{"n_layer": 9, "d_model": 224, "n_head": 4, "n_kv_head": 4, "head_dim": 64, "d_mlp": 576, "vocab_size": 1024, "activation": "swiglu", "norm": "rmsnorm", "norm_place": "pre", "norm_eps": 1e-05, "positions": "rope", "rope_base": 500000.0, "rope_fraction": 1.0, "qk_norm": false, "attn_scale": 0.125, "bias": "none", "tie_embeddings": false, "parallel_block": false, "init": "uniform", "init_std_qkv": 0.0428, "init_std_o": 0.0531, "init_std_up": 0.0613, "init_std_down": 0.0613, "optimizer": "adam_hyperball", "lr": 0.00368, "beta1": 0.9, "weight_decay": 0.0, "lr_head": 0.00549, "grad_clip": 1.0, "warmup_steps": 241, "schedule": "wsd", "decay_fraction": 1.0, "decay_shape": "linear", "final_lr_fraction": 0.0, "batch_tokens": 8192, "seq_len": 384, "doc_mask": true, "train_tokens": 115400000, "steps": 14087, "dataset": "wikipedia_en"}
Each number is 200 + 30 x the weight over its row's rms, rounded and kept within 0 to 999. Layers, rows and columns count from 0. The size before them is the row's rms in percent of the matrix's.

# gate: layer 3 MLP gate, 576x224, rms 0.0613, rows 117-137, columns 112-223
# up: layer 3 MLP up, 576x224, rms 0.0613, rows 117-137, columns 112-223
# down: layer 3 MLP down (transposed), 576x224, rms 0.0612, rows 117-136, columns 112-223
gate117,095,223,210,152,156,194,236,194,194,159,165,221,238,225,228,202,197,258,230,252,212,189,205,198,260,189,240,191,236,194,199,244,175,218,229,136,142,219,207,206,228,241,150,187,251,240,204,230,170,250,179,143,178,187,187,174,163,201,195,218,192,222,224,207,232,233,229,253,235,234,190,172,204,237,184,173,165,173,197,216,229,185,177,196,169,166,228,218,191,188,117,189,161,194,235,230,170,216,185,185,167,197,216,168,214,171,214,261,186,215,198,226,212
up117,099,251,162,226,192,221,240,203,144,170,158,194,228,226,182,189,149,125,196,156,208,195,238,214,216,192,213,236,254,227,204,156,195,140,224,162,240,223,187,225,259,201,233,215,238,175,257,216,192,196,179,190,178,187,165,152,200,201,205,184,244,209,178,176,201,163,178,186,165,220,210,200,206,212,258,192,194,180,196,214,150,135,229,191,171,231,203,176,220,267,221,159,147,176,192,186,148,234,167,196,222,218,164,267,218,196,217,192,254,136,232,213,208
down117,096,190,208,223,205,215,198,207,225,239,199,188,153,181,215,191,181,163,201,171,221,164,238,159,191,243,264,184,184,179,230,169,216,221,197,215,162,228,238,213,225,168,181,245,184,163,231,196,160,106,213,195,213,202,230,185,144,243,199,215,212,162,168,212,179,176,206,164,168,165,221,168,217,166,191,165,239,218,143,268,157,170,192,192,225,211,234,192,235,213,197,221,173,176,263,142,214,206,209,238,242,231,172,249,191,193,173,269,166,199,226,183,216
gate118,107,216,239,120,191,212,219,171,218,198,184,260,194,215,166,176,217,200,235,186,204,162,194,225,233,228,187,221,264,224,220,202,188,223,175,179,201,197,178,218,237,213,230,183,199,183,151,225,187,211,163,170,215,215,155,153,233,226,201,180,170,197,183,179,213,198,238,210,200,219,196,189,199,252,154,192,229,240,185,192,201,174,208,210,221,136,186,149,209,187,165,201,195,137,209,190,163,171,256,201,170,236,194,200,197,177,225,206,235,220,240,160,188
up118,095,190,236,234,201,175,248,238,219,157,184,183,206,214,232,219,231,204,210,191,182,176,211,183,175,164,231,129,150,181,191,208,198,179,251,235,198,239,198,154,141,231,151,226,196,223,254,243,260,181,234,166,224,174,220,190,222,189,178,207,197,210,212,186,207,204,166,135,241,193,173,241,225,192,201,187,219,210,184,229,175,187,247,194,204,201,190,222,222,226,239,222,206,207,209,192,216,196,225,271,247,214,207,229,193,224,191,213,159,162,178,157,237
down118,095,237,232,200,240,204,188,158,246,228,180,249,175,238,236,219,230,196,174,196,212,123,197,188,173,213,215,122,199,275,206,209,201,129,185,222,220,213,179,206,193,214,190,236,207,160,270,203,266,184,138,184,216,209,179,191,202,145,257,202,196,204,162,196,217,181,137,181,185,203,150,246,188,200,150,214,244,180,138,194,227,140,233,169,179,163,159,243,212,202,169,217,174,153,178,216,187,177,224,193,161,252,237,239,211,172,192,230,178,161,211,172,204
gate119,103,190,226,201,203,241,168,189,153,185,229,224,261,188,205,221,210,174,189,162,214,141,247,217,205,208,177,226,171,174,158,188,228,129,202,216,193,217,174,235,230,156,201,251,214,166,173,225,194,198,179,172,184,212,173,183,245,216,212,171,169,178,183,220,138,212,202,171,143,148,203,184,172,193,149,208,179,199,256,178,230,152,221,192,253,205,169,205,181,184,194,176,199,237,183,175,234,178,225,226,203,217,186,228,202,171,273,160,261,183,195,159,215
up119,099,225,234,193,165,200,208,261,208,187,216,149,200,204,226,184,186,168,230,236,209,215,186,212,243,229,217,224,201,213,232,252,213,191,151,198,169,200,179,194,198,214,169,217,216,191,260,172,222,265,177,244,161,154,167,195,219,212,235,218,195,150,121,185,177,199,201,208,233,126,184,168,143,156,162,203,195,157,146,228,229,170,205,230,209,187,141,246,276,186,180,220,170,213,185,188,205,214,244,215,209,227,173,169,201,221,234,184,174,186,234,179,203
down119,098,165,197,173,218,162,245,177,210,232,202,183,195,197,214,213,211,187,170,217,189,238,162,209,190,171,214,172,211,156,200,192,223,216,232,249,196,186,193,201,183,213,238,223,199,178,175,236,222,181,313,172,189,165,126,213,212,194,208,203,238,191,219,189,221,195,223,242,179,213,222,237,185,227,157,202,255,180,193,182,140,175,223,206,130,256,155,182,229,225,186,239,191,191,193,207,237,204,249,174,229,125,233,224,117,210,164,168,183,201,141,250,166
gate120,108,123,242,200,170,197,213,224,171,129,234,196,231,260,218,195,169,256,182,151,165,203,191,233,213,193,171,209,226,253,216,253,244,185,199,197,197,206,217,210,242,212,216,218,173,214,208,192,214,228,174,162,206,262,203,237,227,196,168,185,196,229,220,183,219,189,237,201,212,219,217,165,199,212,174,141,227,191,256,175,216,164,225,171,147,212,196,223,171,176,167,181,197,184,251,233,186,144,157,200,198,187,157,193,236,185,202,190,195,152,199,209,181
up120,101,229,182,243,166,180,235,200,218,196,238,227,189,164,217,172,170,255,212,232,190,202,190,244,205,175,197,163,190,189,217,166,221,243,194,186,208,158,161,256,140,215,199,141,274,248,185,193,203,193,213,242,176,177,193,235,192,186,229,239,213,195,151,194,218,185,145,180,220,195,204,180,225,196,191,250,238,183,161,235,260,250,190,215,209,185,214,172,255,220,199,128,241,213,199,223,183,169,241,181,210,205,157,187,230,254,216,202,165,238,161,195,182
down120,100,198,184,183,219,227,229,173,172,236,237,206,190,214,195,147,192,200,226,148,202,215,173,188,185,224,149,199,193,185,198,165,223,202,177,183,215,165,255,265,170,228,178,155,165,185,249,233,242,176,170,199,214,199,222,210,188,199,230,192,201,248,175,209,171,245,219,211,165,214,166,171,227,201,207,204,188,185,194,189,215,186,170,225,241,173,204,209,247,196,196,176,204,224,197,183,231,239,238,235,209,183,275,267,168,136,193,184,158,217,160,228,283
gate121,106,206,250,212,192,258,199,225,259,183,212,208,219,176,179,206,198,154,179,220,247,173,181,181,174,235,173,175,171,193,225,232,271,164,171,216,234,148,183,230,182,217,243,190,197,182,138,205,239,183,176,207,193,143,182,224,213,204,200,250,236,247,180,216,166,210,227,219,175,209,149,152,180,217,186,165,213,228,212,242,187,194,248,224,204,160,187,202,184,163,156,192,200,193,263,231,235,202,217,158,209,214,163,238,187,208,173,241,207,212,191,134,163
up121,100,207,156,189,116,191,150,211,217,171,184,151,178,195,177,196,183,172,172,208,284,213,237,184,226,267,201,234,187,208,268,228,207,177,129,163,170,181,251,172,176,234,165,220,226,245,228,221,210,228,190,231,214,150,194,223,189,206,214,253,227,186,188,218,193,211,193,203,236,249,182,197,218,236,194,199,167,238,252,223,199,167,229,220,206,216,177,154,244,200,172,218,199,180,212,227,202,224,207,191,213,185,165,286,176,209,209,224,157,214,194,160,202
down121,097,175,182,193,169,215,214,212,202,179,202,173,168,204,186,218,200,214,173,221,165,141,237,238,228,259,144,133,188,208,246,207,191,134,207,213,220,158,179,170,211,152,191,201,190,190,188,159,139,188,224,178,216,227,232,182,192,163,194,153,185,178,203,250,187,163,290,170,185,235,170,174,221,252,170,193,203,197,174,219,215,232,150,233,223,186,156,186,200,198,237,217,251,211,182,187,186,143,238,223,229,240,227,174,165,213,214,211,201,169,174,182,207
gate122,103,190,177,188,204,218,240,257,163,196,235,232,244,203,198,184,194,180,176,165,207,166,165,249,207,182,225,204,182,218,189,157,216,207,223,200,180,205,193,209,153,225,223,212,214,169,210,221,174,205,168,205,225,143,173,192,204,239,137,177,248,244,163,182,204,204,243,193,176,179,246,217,235,179,205,236,166,157,236,205,237,187,202,184,244,214,216,218,170,182,190,185,196,245,157,197,204,239,194,177,194,215,178,204,258,236,187,156,198,194,169,238,165
up122,101,220,215,208,139,246,189,202,226,151,205,210,231,231,173,156,192,225,224,213,146,178,155,236,188,236,153,174,221,168,165,252,215,222,226,212,186,159,219,191,178,195,197,232,187,175,208,207,194,197,196,253,209,196,204,159,181,189,184,171,247,211,165,177,186,194,174,182,185,237,151,197,200,174,183,229,232,219,157,151,195,162,203,219,147,177,132,218,200,202,181,230,200,237,170,171,238,174,178,137,229,159,232,202,170,196,180,156,209,207,198,184,161
down122,099,186,219,209,160,232,169,194,104,228,182,222,215,196,204,196,144,202,193,249,186,190,190,247,233,213,182,193,225,202,196,151,227,218,211,201,168,222,203,239,213,188,199,188,202,194,211,194,238,110,134,241,208,199,209,162,154,206,227,240,156,197,191,227,223,175,128,221,196,177,181,198,242,205,185,186,270,188,228,230,218,198,215,232,264,197,176,231,238,183,210,253,233,192,196,171,162,171,139,198,197,218,216,186,258,199,185,215,173,165,258,217,212
gate123,098,206,230,167,200,262,187,210,225,205,166,187,193,207,154,178,199,252,159,263,212,189,238,151,201,229,222,218,184,224,211,213,204,206,214,158,159,187,194,222,213,226,157,206,178,210,143,177,269,248,207,186,230,249,168,175,166,154,223,222,207,209,228,190,184,180,218,215,178,228,196,172,232,175,209,151,187,230,193,248,166,232,210,183,195,165,185,159,242,249,176,229,168,200,169,272,205,196,233,215,230,162,221,243,189,154,252,232,182,200,199,182,206
up123,098,253,138,216,187,215,202,206,217,140,173,161,225,209,205,239,178,199,220,183,219,225,235,231,189,221,158,194,123,221,168,186,218,227,205,192,265,194,169,218,216,208,192,227,203,198,213,192,207,186,207,255,201,209,212,171,239,223,199,216,164,241,150,215,220,224,182,212,213,238,205,178,212,223,233,140,172,270,171,192,178,265,245,157,186,195,219,155,195,275,125,184,218,179,180,224,185,132,188,155,168,168,241,254,227,131,206,219,218,191,262,207,165
down123,100,197,238,172,155,234,181,176,240,173,201,223,192,220,187,172,128,195,239,181,158,183,196,208,228,226,222,171,182,203,171,238,248,167,238,195,222,169,234,189,218,179,164,238,206,269,138,235,190,204,201,167,216,236,213,191,188,172,204,240,215,219,215,185,188,189,153,237,181,212,163,201,219,172,228,275,185,198,169,232,185,173,152,212,156,159,175,197,213,190,197,180,168,178,232,242,163,182,197,178,170,185,188,189,138,265,197,217,227,164,209,252,212
gate124,099,184,265,159,184,242,164,210,188,180,231,250,224,187,221,219,230,230,224,216,156,184,173,223,208,211,157,153,239,222,191,176,189,216,221,212,157,215,222,179,200,210,201,172,188,229,223,143,196,156,150,179,157,182,192,227,190,199,232,209,193,183,185,245,253,213,177,194,172,219,236,190,212,203,163,217,199,206,196,178,173,190,157,205,179,202,223,179,217,150,242,225,234,173,198,196,173,221,163,235,200,173,167,225,243,157,237,217,230,183,195,208,170
up124,104,174,174,217,192,226,190,215,203,213,221,230,246,212,226,191,189,215,263,203,184,188,234,261,293,163,162,179,194,215,244,196,196,195,167,243,154,238,246,189,275,177,175,177,232,177,223,179,209,169,184,225,190,204,215,213,220,204,174,186,239,143,205,240,231,188,212,219,254,177,217,209,194,228,233,251,229,241,166,226,168,237,206,194,167,231,229,193,168,189,211,179,226,213,167,196,187,157,200,215,200,164,176,247,189,160,249,201,149,168,197,252,137
down124,105,222,178,193,128,225,172,268,198,207,193,208,226,209,147,231,157,217,165,201,254,172,245,210,181,168,221,237,237,150,219,221,183,208,238,211,212,204,204,197,221,209,156,159,171,216,191,174,186,260,288,186,192,221,192,196,202,195,176,208,204,210,186,261,232,211,190,198,225,182,196,217,199,194,227,165,210,237,184,182,164,233,147,155,157,245,223,239,202,198,203,170,229,205,196,200,205,138,161,192,171,169,193,261,167,218,161,175,212,170,227,190,147
gate125,103,223,243,240,234,223,187,165,200,181,201,190,248,266,201,255,202,238,210,204,212,154,169,224,204,105,234,204,190,251,214,219,221,230,231,261,180,142,202,163,223,190,196,236,171,212,198,140,169,237,177,147,240,243,188,209,221,132,162,187,223,195,190,209,240,158,244,191,220,219,191,226,252,215,157,197,201,201,233,227,183,212,216,233,205,177,195,234,150,270,186,197,225,199,200,208,204,206,234,229,203,232,238,236,175,165,212,200,205,211,205,181,222
up125,103,189,173,188,150,223,201,165,200,176,171,189,188,235,186,124,210,233,221,215,190,169,208,212,217,231,178,221,166,236,206,203,128,205,180,183,203,214,236,160,239,183,175,283,241,128,170,155,114,202,179,208,205,233,232,198,234,208,192,209,148,214,248,212,236,158,268,232,202,210,200,231,223,192,237,200,199,194,183,203,196,222,178,232,242,176,195,214,202,212,264,167,242,192,153,209,194,233,174,197,140,213,212,145,219,227,264,251,192,229,196,225,179
down125,101,187,202,197,198,199,172,169,184,191,211,180,133,211,197,211,217,211,233,186,131,242,230,244,154,185,183,170,176,233,201,244,232,202,212,232,191,189,216,198,198,191,189,212,202,230,174,193,235,212,247,199,212,269,185,217,256,210,221,173,234,239,262,153,198,228,222,217,175,233,232,255,222,184,182,243,212,204,176,182,175,216,152,219,197,168,178,274,158,229,164,227,253,184,221,244,157,183,224,208,225,227,255,241,169,194,149,188,229,165,186,250,207
gate126,105,150,246,220,222,251,218,135,196,172,188,162,195,173,244,254,193,240,193,171,194,156,145,198,229,221,214,188,167,207,238,204,255,189,162,201,170,191,213,212,248,189,218,222,141,204,175,212,252,166,177,124,190,197,185,194,240,209,201,220,166,183,174,235,202,152,236,204,200,120,209,220,168,249,198,239,220,206,190,163,240,210,203,190,229,230,171,198,186,277,196,182,192,220,196,201,235,206,238,179,221,189,197,150,192,198,130,198,215,184,157,197,222
up126,100,206,252,249,198,180,236,210,190,249,259,203,229,208,158,228,182,143,155,231,178,230,212,252,188,216,223,168,214,214,185,211,238,161,208,247,232,221,174,220,188,193,260,178,146,205,184,240,224,201,193,144,218,218,220,222,161,225,240,189,184,223,170,266,190,210,160,134,194,170,181,182,188,228,154,218,182,201,176,156,179,201,205,162,202,206,254,211,154,192,150,194,246,122,194,202,200,214,256,232,232,158,233,212,199,201,196,190,217,214,217,248,177
down126,102,151,236,203,216,151,250,233,167,225,204,185,215,224,152,233,183,213,196,220,163,221,278,171,224,213,150,238,123,218,205,173,192,163,189,180,202,163,208,184,223,263,201,178,187,174,169,196,167,246,195,233,208,222,236,244,225,199,200,136,165,130,177,220,208,199,180,187,200,225,151,202,237,222,171,237,244,238,146,265,168,201,226,170,190,137,249,165,196,144,138,215,172,171,166,227,209,159,234,212,203,194,171,203,244,187,246,173,139,200,205,185,184
gate127,101,216,194,221,162,201,210,203,216,153,242,236,137,217,212,234,187,230,129,220,229,230,224,211,226,181,217,178,228,227,190,231,239,192,185,195,201,228,218,195,176,276,238,214,159,197,219,215,232,192,148,171,254,201,163,202,170,198,183,179,178,218,145,171,221,224,204,253,244,242,246,179,176,183,155,204,177,165,218,162,165,192,231,152,214,217,220,162,191,254,188,121,207,215,221,177,213,210,264,212,261,224,238,223,243,170,205,224,238,202,195,190,195
up127,102,136,167,235,168,163,127,171,222,217,179,192,202,174,212,209,180,190,230,199,176,203,235,204,221,179,244,189,219,235,190,206,188,197,174,179,202,176,174,238,137,156,178,194,243,220,147,231,208,236,188,165,224,196,223,208,165,197,184,252,157,211,175,164,242,157,216,235,142,243,194,182,172,204,193,209,201,207,229,194,150,220,246,205,139,170,199,232,162,182,199,166,183,205,144,221,227,205,212,211,174,215,154,167,155,241,249,180,231,219,225,192,179
down127,098,219,244,230,163,288,222,233,238,194,203,168,182,183,193,261,186,236,173,202,220,236,195,225,145,239,168,200,225,224,195,242,248,190,215,187,147,168,172,178,181,168,237,187,183,223,164,192,176,207,154,202,200,223,199,215,197,174,198,180,242,213,198,248,152,158,251,170,223,246,220,200,155,248,221,140,204,211,230,166,223,196,225,242,265,228,200,209,176,224,233,215,210,234,208,212,234,179,181,217,218,154,225,225,132,242,162,162,213,160,156,176,204
gate128,101,185,183,230,155,194,243,191,201,175,175,141,259,210,205,207,212,221,176,209,156,185,148,204,226,162,180,181,205,228,212,178,230,178,162,214,224,235,222,182,201,180,198,219,172,226,168,129,247,215,201,160,151,145,207,164,204,217,171,167,242,195,158,180,168,201,211,217,249,222,215,275,140,204,205,269,185,215,200,182,205,240,199,181,181,231,226,198,201,207,193,154,207,216,207,250,194,209,193,220,177,226,251,214,223,149,185,183,228,211,269,168,199
up128,098,153,237,222,222,170,167,190,199,202,186,208,189,193,181,210,190,220,196,179,140,224,156,194,205,236,196,196,196,206,240,214,205,190,194,190,149,176,166,185,192,171,262,206,248,200,242,206,222,166,177,164,158,168,185,258,189,208,222,175,160,218,239,248,153,194,159,181,200,203,241,214,228,223,214,239,217,206,249,245,229,209,202,233,201,223,190,215,198,144,223,208,165,279,274,139,218,205,216,159,168,188,187,181,217,203,178,198,219,217,211,235,214
down128,099,159,210,246,225,217,157,224,183,182,200,173,215,242,174,189,194,216,184,213,199,152,229,213,157,231,245,257,153,211,236,184,223,226,228,151,140,179,225,278,156,233,218,217,185,209,191,175,183,188,208,243,245,146,192,187,150,192,204,212,168,253,227,246,219,186,249,215,153,211,164,210,209,152,215,210,221,214,177,200,151,122,199,186,236,275,153,208,248,171,134,215,224,153,195,175,197,226,257,197,141,185,219,239,172,200,178,231,223,185,172,161,214
gate129,099,214,236,219,240,208,221,250,162,193,217,191,163,213,131,192,292,222,202,117,175,237,173,177,166,175,232,180,226,235,204,233,143,157,166,190,217,186,124,237,154,155,216,197,195,184,161,205,231,213,162,229,205,240,212,229,226,245,208,176,197,167,147,216,169,173,207,193,164,200,157,215,200,214,181,205,206,246,168,177,181,196,192,174,196,175,242,173,217,235,182,172,229,169,225,183,177,225,193,160,151,219,186,237,206,233,167,177,190,201,246,220,175
up129,098,167,209,221,80,188,268,187,188,217,188,207,185,182,211,239,224,234,154,199,199,123,179,212,217,209,213,181,207,220,194,170,228,187,187,175,212,208,220,220,165,179,138,224,222,167,135,157,204,213,207,233,192,209,189,184,220,250,213,179,228,166,174,182,240,193,178,201,184,167,193,183,151,222,190,230,194,190,242,239,224,190,205,208,168,194,186,175,230,163,188,157,158,183,226,215,166,204,166,220,226,219,196,246,183,222,218,209,189,172,132,120,257
down129,100,150,212,225,216,213,234,229,167,189,143,182,250,249,210,178,180,174,203,196,161,208,168,194,208,209,232,253,230,217,238,223,223,188,213,210,220,203,254,242,193,178,180,247,171,155,163,125,169,209,277,162,208,187,129,214,170,216,223,203,215,234,217,224,208,164,225,163,190,239,165,207,156,204,193,210,169,163,237,203,180,176,168,139,218,266,199,203,203,192,169,166,210,225,213,183,205,211,200,251,224,190,210,201,225,202,204,187,199,231,192,214,213
gate130,096,212,154,236,187,218,247,221,156,211,186,182,221,223,251,211,188,196,190,185,231,171,136,220,158,212,173,144,211,218,230,190,219,208,177,189,182,194,221,232,220,191,224,191,192,163,229,188,144,171,214,145,190,270,194,160,172,250,176,182,159,193,160,230,189,209,256,227,251,166,179,200,208,231,212,231,192,182,195,201,237,214,210,189,142,200,221,221,172,253,167,211,245,175,170,221,214,187,205,195,182,196,230,231,199,227,151,146,256,175,239,169,197
up130,094,169,192,208,187,163,219,271,188,208,159,189,240,190,238,246,191,224,170,184,216,214,209,146,183,160,136,159,161,211,200,192,193,176,239,192,179,199,253,221,195,261,170,164,179,169,218,196,199,183,208,260,192,245,254,214,206,194,149,245,231,274,243,213,206,232,247,203,246,151,235,132,195,239,228,218,118,223,198,171,153,228,165,169,228,241,245,183,229,177,165,208,181,179,172,196,184,172,216,211,197,230,200,213,165,242,221,181,177,204,180,195,184
down130,096,183,160,158,228,217,211,192,157,241,207,197,191,170,227,213,220,176,196,231,167,143,154,227,224,174,190,158,189,172,246,171,202,253,151,176,222,256,183,201,223,198,176,206,226,160,219,223,238,252,135,203,147,179,209,195,173,193,157,184,228,231,203,172,234,202,215,158,187,253,134,206,239,168,182,182,225,148,169,190,174,149,162,194,210,253,162,240,202,167,204,153,169,188,190,257,211,177,175,208,223,218,199,176,226,241,203,227,235,199,179,231,229
gate131,100,202,207,244,203,191,208,203,181,207,191,161,218,246,223,242,268,212,225,192,162,231,205,168,216,159,181,214,136,239,202,173,168,147,175,217,214,182,208,215,213,220,167,153,194,173,147,175,199,240,161,148,195,208,193,186,225,226,215,220,218,186,180,216,239,153,150,241,232,206,239,219,159,183,188,157,191,166,221,208,221,223,226,152,182,217,230,188,228,159,211,186,164,207,159,146,198,197,239,256,189,193,148,277,202,212,178,221,205,246,180,209,192
up131,100,199,146,215,221,199,263,214,121,247,202,202,206,183,228,191,160,174,205,250,213,208,227,240,167,156,205,160,210,240,190,197,211,196,171,157,164,224,202,170,213,194,216,202,179,151,268,172,220,199,179,212,199,219,232,158,253,224,169,156,248,247,152,180,211,213,252,154,251,200,275,199,229,192,245,208,164,215,180,221,144,129,154,221,246,216,207,245,188,192,183,184,216,231,182,194,176,230,199,182,235,234,238,196,187,185,258,148,241,221,188,175,241
down131,101,210,218,183,238,226,133,200,255,218,203,205,145,220,239,256,160,179,161,180,191,209,198,206,248,212,186,149,209,178,201,203,197,184,174,196,245,245,229,173,195,229,148,208,208,215,179,199,153,199,205,217,219,252,203,226,181,216,179,184,231,178,192,281,197,189,172,176,196,227,214,204,208,178,231,188,210,239,184,119,237,236,178,132,246,182,222,174,252,144,201,191,200,198,251,182,174,206,234,232,249,223,221,205,248,165,201,233,150,174,145,188,203
gate132,102,225,187,210,206,192,190,196,189,200,246,247,177,180,213,238,231,198,170,215,208,192,240,267,142,132,151,216,170,167,254,251,214,170,147,220,188,196,210,174,213,216,202,167,179,188,156,218,188,184,176,203,172,203,248,204,235,189,176,155,216,221,254,202,178,224,206,241,182,188,158,209,206,178,168,209,204,230,204,222,230,206,210,223,210,170,203,198,215,140,198,190,142,155,192,196,239,206,171,191,190,258,239,245,172,167,148,259,159,186,222,140,173
up132,104,159,243,181,214,242,222,173,185,203,159,218,242,188,185,189,120,196,173,188,246,213,168,153,246,282,225,205,198,178,204,208,182,158,177,225,196,237,151,215,206,158,247,176,202,207,164,191,206,186,178,199,168,219,155,190,199,181,225,217,197,249,183,208,180,186,217,236,137,218,143,161,263,223,211,166,248,227,194,205,204,207,202,171,203,220,223,209,240,166,176,149,247,204,228,167,213,173,203,225,234,238,183,209,245,188,161,234,234,236,182,195,236
down132,104,173,152,261,190,242,166,216,186,112,238,182,148,184,241,208,169,227,163,224,199,141,217,248,224,179,148,185,201,199,231,187,194,231,221,216,191,197,232,179,200,235,192,233,198,204,202,207,205,190,136,168,260,195,204,179,190,247,153,217,229,237,149,218,186,222,183,148,206,228,212,165,204,190,198,183,203,144,250,231,235,231,183,197,134,160,171,173,162,178,158,222,182,253,193,205,191,182,200,206,214,236,167,208,219,229,163,217,195,219,218,254,244
gate133,102,161,173,203,201,234,175,130,165,147,196,257,196,184,218,261,170,176,219,173,223,166,183,197,161,227,247,232,233,194,146,154,209,145,225,226,237,187,217,181,210,218,213,177,175,241,206,241,222,180,170,203,205,226,214,145,189,252,211,205,195,197,179,209,222,198,245,130,182,196,204,216,165,134,159,155,226,221,167,162,196,246,212,213,197,195,188,221,230,174,158,177,204,161,214,196,152,219,249,199,249,248,207,257,152,173,234,159,192,153,175,234,192
up133,101,209,206,230,222,190,230,182,172,198,139,257,140,234,191,186,164,251,178,149,186,196,177,198,245,234,231,201,180,170,253,181,174,203,202,203,203,197,237,205,188,146,211,203,191,182,200,177,149,249,180,235,273,194,212,225,218,211,197,200,179,195,179,211,143,166,181,246,196,158,170,183,184,133,251,177,202,191,216,201,173,128,197,227,208,194,175,243,155,253,185,167,175,173,153,184,216,229,228,214,184,181,162,218,215,152,224,138,256,171,269,205,223
down133,101,224,252,175,245,131,163,231,142,243,162,178,191,207,171,220,139,218,209,197,192,227,211,215,199,213,161,232,189,228,179,190,190,209,225,203,183,254,168,188,239,189,166,193,208,202,196,136,240,205,245,231,163,167,213,250,191,219,208,196,201,199,188,210,170,180,185,178,196,195,158,188,216,233,195,171,220,242,153,205,225,169,171,183,147,219,207,106,184,199,212,219,176,177,177,185,137,217,186,240,178,259,206,245,172,188,195,226,201,189,187,194,180
gate134,102,201,233,170,147,222,210,229,227,215,190,199,226,175,147,179,219,197,212,255,188,195,168,178,165,225,223,203,232,232,240,183,234,208,226,229,180,244,208,240,241,256,162,213,215,168,242,232,203,177,163,118,191,209,178,167,160,208,169,177,208,196,203,221,166,220,213,236,231,172,158,202,209,256,196,179,162,179,189,248,196,167,200,181,184,188,194,225,182,257,157,225,251,185,255,204,210,234,214,222,189,259,215,180,201,192,159,248,227,179,192,205,182
up134,104,182,209,255,113,149,138,168,195,178,186,228,218,213,186,175,195,218,172,155,151,188,254,194,204,191,209,183,206,193,172,270,169,159,183,220,174,215,212,171,237,211,152,148,246,184,153,220,168,195,227,200,187,199,174,241,183,180,173,175,169,213,228,201,207,242,207,203,169,199,218,255,157,216,173,167,208,200,202,250,198,202,206,200,225,184,239,213,161,194,265,217,201,209,212,235,267,265,161,176,160,168,198,234,220,147,219,215,171,217,181,211,205
down134,104,219,237,197,167,255,212,232,247,168,216,159,203,214,163,195,245,185,231,204,217,186,260,198,196,189,229,191,263,180,227,267,192,174,144,202,132,212,161,206,218,188,233,259,165,216,192,183,235,211,142,237,219,196,186,146,133,166,214,239,157,205,179,177,179,209,182,192,207,228,168,199,208,202,176,275,213,184,190,178,148,262,221,150,239,228,204,247,218,212,190,228,221,172,300,204,198,226,240,242,231,232,227,226,253,239,258,213,174,204,186,245,179
gate135,099,221,214,149,197,163,228,178,169,198,173,247,236,204,203,216,204,172,184,150,226,170,173,258,219,160,222,226,237,151,245,173,194,202,215,169,182,187,177,199,221,198,221,190,198,186,209,176,177,198,160,207,202,222,203,172,220,202,220,237,210,216,246,217,180,226,223,193,217,221,201,219,191,209,236,206,206,177,232,151,205,232,172,170,209,170,203,209,234,240,167,196,224,208,217,214,176,189,245,227,235,201,150,183,264,172,156,148,147,176,114,164,192
up135,103,201,167,224,180,231,234,193,172,245,211,229,167,183,181,213,222,134,174,148,240,227,218,206,234,179,231,244,190,180,242,244,175,200,240,172,174,219,220,181,131,242,207,208,237,219,219,216,172,203,174,167,200,196,240,202,131,223,243,240,230,169,233,191,223,209,251,212,224,245,225,217,198,221,197,193,215,224,185,213,134,250,206,148,227,203,139,207,205,196,166,181,206,218,159,171,252,122,208,164,213,222,168,261,205,204,175,207,237,248,203,224,169
down135,102,197,224,180,162,215,154,273,184,198,187,218,149,176,167,170,134,173,245,219,171,207,204,237,221,216,221,213,155,177,225,208,155,203,241,186,235,208,200,206,193,235,235,235,145,189,217,219,190,170,270,159,152,214,174,205,224,190,197,237,218,189,238,181,225,184,175,217,197,172,235,291,200,206,225,171,208,250,166,171,201,252,202,198,155,262,163,140,216,231,202,217,181,212,163,215,257,180,253,167,195,225,194,256,222,210,180,211,233,184,247,188,212
gate136,106,194,195,191,175,215,230,201,159,193,175,211,257,201,209,231,218,208,262,180,164,220,201,226,167,187,216,227,222,200,161,209,230,214,186,184,208,150,169,244,214,212,198,205,223,215,250,189,219,146,167,202,145,170,140,199,203,195,236,167,215,172,184,250,169,182,245,156,194,147,228,233,173,206,207,172,195,227,194,163,165,251,190,169,191,183,243,224,228,211,209,157,155,238,227,208,212,194,187,184,230,162,201,219,178,189,224,200,192,214,233,251,193
up136,103,180,195,219,183,205,190,215,207,198,197,143,259,148,213,176,205,226,236,171,200,196,206,180,215,184,240,181,151,227,218,161,223,267,199,276,190,262,237,243,199,173,204,205,248,216,196,194,197,199,192,146,243,152,190,239,234,224,197,235,211,219,246,205,194,221,199,229,243,174,136,226,154,221,130,221,172,238,189,201,239,211,215,239,201,150,175,265,206,230,202,243,244,142,176,147,176,166,204,220,168,197,227,200,154,246,237,213,179,216,196,200,205
down136,100,219,206,130,211,157,205,223,159,220,187,200,243,224,201,250,205,164,208,207,237,237,169,168,216,229,157,199,229,203,185,151,219,234,227,187,237,180,181,195,250,145,215,257,129,183,228,200,201,201,260,238,278,217,178,151,223,234,213,174,171,191,197,278,201,195,194,174,196,264,234,168,208,173,186,193,209,198,178,181,204,244,220,195,177,255,204,198,170,193,185,163,174,175,165,181,177,194,200,217,227,236,184,212,140,187,181,184,206,187,209,219,174
gate137,097,165,139,204,213,240,144,204,202,201,224,207,239,225,195,207,214,214,230,172,172,136,134,213,169,251,164,211,217,233,192,197,161,245,164,242,186,183,210,229,209,228,159,128,206,159,235,185,204,177,194,187,197,196,177,244,240,185,213,248,244,196,161,221,192,192,195,213,203,225,220,179,188,197,197,202,219,217,193,169,197,267,156,214,167,193,154,239,192,227,219,178,174,186,174,217,218,232,235,166,226,242,187,182,214,191,242,207,201,227,260,191,181
up137,098,210,196,165,161,212,192,201,178,169,249,206,184,212,228,192,283,220,236,214,151,159,225,216,191,214,200,161,240,189,189,133,176,160,212,197,146,155,205,228,187,263,248,176,198,237,164,257,247,224,243,170,202,168,197,223,231,187,234,209,244,174,197,206,197,184,213,214,190,185,240,201,170,226,173,117,162,239,174,173,191,181,195,135,189,176,197,169,178,227,233,144,158,221,233,198,161,218,184,219,183,227,252,154,219,181,179,166,190,247,226,184,219